config = dict(
    n_head=2,
    init_std_up=0.12,
    decay_shape='linear',
    steps=6269,
)
Each number is 128 + 24 x the weight over its row's rms, rounded and kept within 0 to 255. Layers, rows and columns count from 0. Numbers have three digits each. The size before them is the row's rms in percent of the matrix's.

# layer 7 attention output, 64x64, rms 0.14, rows 0-63, columns 0-63
107:101159084126137111161132096150112108093121151139103126117132111128143177125159097131146136119187123106116097101130114130122073129109150120112149124124139095095146092099137069135119168101133120
100:132130157111165126139123113133129089120125132114132126172126132160076117145138129145140140102106143110111117111060115123130138172109098151116137132136175188109138146102082125094110116136098080
105:142132158092120092178157132150090150146153134125142127138143132119157104105109190115155138183124133150158098136086125164131129108092105132155142168113127160122128146111105152140131151166129134
090:063135110143131175140120131135113137123138157099141100109143142140148125184127103140123155106142107074115103104133152118121099103108174130181107166123135104097116145159126137127151122088145114
089:111109110127113130147124145150103158138161134099160142111174122111143083137104159111129178121095147124150114166186122125139156110129098123155148123098146139142142130122168122108153133163092183
098:118136117142155165097123121112106161149121146175121120105142116123145151138119114129133146119138171121197067090129095147127131148131129095102157130110146133109118110085138110173148158146103164
090:109122087115151140120120128113098117128116098142121128122106163133105103128120149108122148147140158096144121148141133112153121083099156153184112128108171104092138109092187100109153174150142163
086:119079119116126114128143116136101129142093145151104124089118121121121137105126144126116121136100133115117155131170111112130111070137142148173147163085135073154097089119153153107086161174121121
086:115121115159120140124128117159168114148181146121106127146141111122109151115126156106147139107146128099140142157146134129168170134149139124164165098084122137141078130115179160123164128160072122
123:140128147142117111108114107111140121113085154115093109108151150131107149127146123142112076130159134125119140095152143098103065119121145139100125089083161119136151162152088110114140160070141120
089:107130102086128121120137140119127120145162131134145077122103110108137111152141126133101163133137130132129106156146126140140151061117187076129107139106092103117097063087138121125127109143123151
099:144129129174141110143131122122153120118121103139130113155118149135082131092125136115133122125139139111086144125119116164120062167160108175104148091181107096149122090089122152156140109139130098
082:123148148119127151145119137126183143115147127160178140110144133111142099125117134122125166142105116162113134134084075147101145181092119145125138135151128090082146156077106122130106151111096120
080:112129149140094145151133122146112110099144159119180082102118125117137100121128136145143138107115174119107132126127152113144143101092161110093087101137139140081139078124179105102159122149129169
087:125123107148093128159135140105140104114082116132124170142117090137132113145123129143119139097105139105184153120121150133169098113103175111122085176114108134110121090121139155065127101122135155
096:163117106116136093173133148107116137125112158148104138146098173112097141108123115129173125140140108130125145160126124108152102148089127145082165159141082106149126112173127130075145125135096097
085:122101144127149143117135130169106145130116140115136104128126123129166115146164139130127141121140134093097139111146119076115159099111138097166073188087135100099138087151144119150100170135164146
104:119088085106125159103107108067098168153080132137106089088138143153160144139135124142118171125139133150111102139099128114114137091120115115123126117110177113135132136156116088119156126096105128
097:160078156124138156097139125089141134158069100099103097136137125166117128153138165150110152123165134146124136182113124108114145156103129129154150157146170128105111097113145109121105147140102115
098:138128137159103135144104095146148122112149162145127143139154151118114158113133162144190119127139149079110120157183113131143091151177111167095129105136119111141106135157163131082133104141107127
165:115130136115129116154099054105078137082102122080108114103140089135120112121120083094105122164119157093148096149122128104133108162101130111100145097108131146131122149115135128102129150106120146
092:129144132103139150141133116119131113134114147095130093133147137110128110112127086088096153158104132107147093153147128070158159121099146134129120135136104160174183114143085128111116108093094174
104:121103106111121156110134150126129150137137130087153150130114160145128148127128161132120159135151141114142139122104165094118149091094188074158076170100162117125122087095119133140125123166143133
102:122103110134149124128109181122153150135124102126142129114136130136125114117105135133111107121066117070117165138121173128126105116132172134195076161155137128158118095109148130111106131129151162
104:132178116111108159120156081130130108144156084143136106123116089128130132104095151113157153114135092141097117119113166147137133131114116075115126123121097140122082116099139182155087108121153106
096:105130139100119094142146169157113141139139140110123159141133090130119142123129134114140122124124186157111146107146098104105129123129124106180160157129116123111140113125183090190136162182142110
089:154123135120141155144130120096153140138113105135084097111116180160103126152128160149098109129109115112074144098133148127124188110113100128145116144131148123120139126138128122176114146171161067
095:137125085100132062140131163160143133148138117144116154137118126139113105130096153129131100097151125173139170122128102128130124093150142172136123134092104075095134106120134158103108127176094121
097:101137108061082138149147102093121146141130117109129119131123123165133099160100141128119147132112145148109130110167086102114106159140109113128116111075164166090140128113129137164112133076116132
101:132085122127119109096096155095139143110144127118138117119118114096141129114102154132165123149144155160170111124125078082149185169106127099108152139173130151107134100087163148112132130138122155
092:122075157126144144137097118098134114094101149136147146108112136150135097148153150132116150133136100084100153153114156117102145127127197134128108137140109096132071095133133124150159110106142175
094:132112130108119130100152119154166146126139115115113080117115121140114120118123119149077114153115074127083139162164168126100151073118114126114141153125116133122121123150119154143074144066144151
094:137150141160114116112141125121168113109157094135144137134122147115142148094129110114152136141140150158164113106151145152156132133163111128162093097115148114192097119124180191108110152167131128
102:105121113115111137162118124155120149110089140108127148136152108136133166157178128133082131151157110071176119103106135093140156167128115143146147137130131088163168120153105143091116107143123099
110:124153100111140135160134107109088152102104156142118158112121133109166130158098111118107103180166112163106121115129098123128119118114134133164133110131188119130140137172099070090157148123132117
115:101121087119123123145116104166097158121120156111112147108105088127157137153111115109127148167153145132127127135102107105161126134064154116104142128117120167140159180175168107112138116113098108
102:090122132129097116113091144144103145105138114106125144122135134118112094145111155127122118155148162082099153084130133136155121114109139126160170091077136145087073127126121132109123126111197128
144:126146127123140125117089129152121179107109160121128140137165127132108168121146118176122096093135148130143090114159111107151124143124106101131132132124155110118124130184161112122192177134080116
095:090136123112098143106104123137117147140125151168127089104087093080125127119130099129112152103157130113142154096105120150107091125097157143094087140141143100120151098117089100137158094171145123
085:140112159148127146143131129146125127164143141140111122156136130153134112127137111114113141120126096122108174163106172136132147088118149121131198105117100113157124117146085181126164100124171074
092:147063141103148181127145118157139144157113135141116096097121153141125107138158122155130161127134102116143181124133116096095147147109136158097075148124116131112134108088107117101164114103104144
100:113143137149164101131150135132134151115108127094148097117154142158099105108125132159113106107127148183143104046143134137124099103165102144092125112164142113119180118149127130142126124127166148
089:162116076138155161101136078136100153120094132106115126099159150153124120140124085141122123147137147138152160104124081111101143124145132129125112147124099118137165098116152137180110155078135161
093:115164120142104113148119133122129092091175119124146099097121139103164110118108131072134125173135114150168138090067153127154160105113091154121120129154124112122118142125096141120121133123100174
094:121151144134112131108109110111168141092102149107125094121149135122109121082132139127110068129144165106126149101140118160137115108132152077184162117131161170117134125112146109186122107143147123
127:095142143138135120142102101125125134088153139102084126179156153130100167121148115147117092133165163146134121161137133116128128106103139136126169081142158137117155185169118093131138164110117116
089:126095133124134116109147161164140103116106146107141130122096119127113104130122129124122158123119127087158176107161169127099174110110126128145098155155141077112159146156155100162162088108103163
088:103119098117134143111129089096108128127124139099149127134150134139101104113120137145111118123073158108148116162158134105147141107117117146171130131103146121187116115110182100081091149185112121
088:148126141091155147110103120156076137104117140154104144132122125153157156100107111123139122172122191126105156106128096140145067114124102149136166109126086112110136109131150116169117119127089120
100:102154117133106134153141111138147135122119126147085108159144166123135147152110121149081125125149122206137132187140126110105130121124115129090104102146154135136173168094104103125110156121116163
085:177120102154148134151140106066118142142087116122151118143145143161126130130122116118137107106112119107097130123141112104112053134188089106101099127173139140119166126114118144125150144111130115
101:122127151140098113126174131106114134131135121101084138130125177141147096090109125119140131139089113136150114143123073114104142162122117085136094113191105096143118102152175132129128123178128125
091:128126109112111137084121136145142128112136115145146124102108117150127126161113099113128163169132118097094141170144190127115165175121137090155125134091133134145171118162115133150103090090158163
155:136088123163126105134124165154170097136159157130155128132100127124076128116163174141159105092166120137089175123123153140147130118153138180111098146137106103147131097109126142145115103134137113
095:093165165102100092117097119115142114133139102124115165116131108108112135106104122134135124091089124138134113124144104118157075164175108096147117090102148067140127084140129123110121141144146098
100:124107104150136110110093164162138126125125173091132141095152114137091123133095136134099138128134108101111153125118182177155136130086133111159123139124139183103141123145157129103120081107168131
088:158124107151119123145131141127143097081138150154126141176136164134127096137156135130124147139145165151118138133137138140117107091163152150130099153101083124098145119129134149150073103074177159
111:126119090141135186118127157146170147129125178136126104100135169111125125136138119140114122117110168102088132117108126122183114112106169109096142143135152121055120111112107111102134132120101104
089:136117125156113096199140163146149132092162144118120106149124135110109128121144130114178146120145103121136141149132161144145117135144110124151135114131101102160144141137157188085089154105102174
082:123146134153135121097149132120121144136091128107146104143153129131117130152141122114111160122124169132119112103108148152137097121197102145128142105152133141140140193098182093111065138152155109
094:118147126112156143089098101090107144107120098151139130144147136124169148108109091152106124118125163070121100114149140099103115076144146158151139136135201126112124113129140113138111164101111125
086:139148113148129133135121107154112146097143132147120132169123135093128127124122121136123106131165123183181125131182110138120079130196069103120106085142107132122146127115155137156126159152133124
097:091153118144127133130145121130121099115150122102141128081101093124120093150094100117105180136117133132166147095137138113081148194116135162150148171159130130125125085119154121117095099122116135
115:144120151157111130134145180168168101182162110107140100169116125125107088121089137126130140092112101112142130105115140153101132105126111116125110124088102175166101126106126161136098147150135114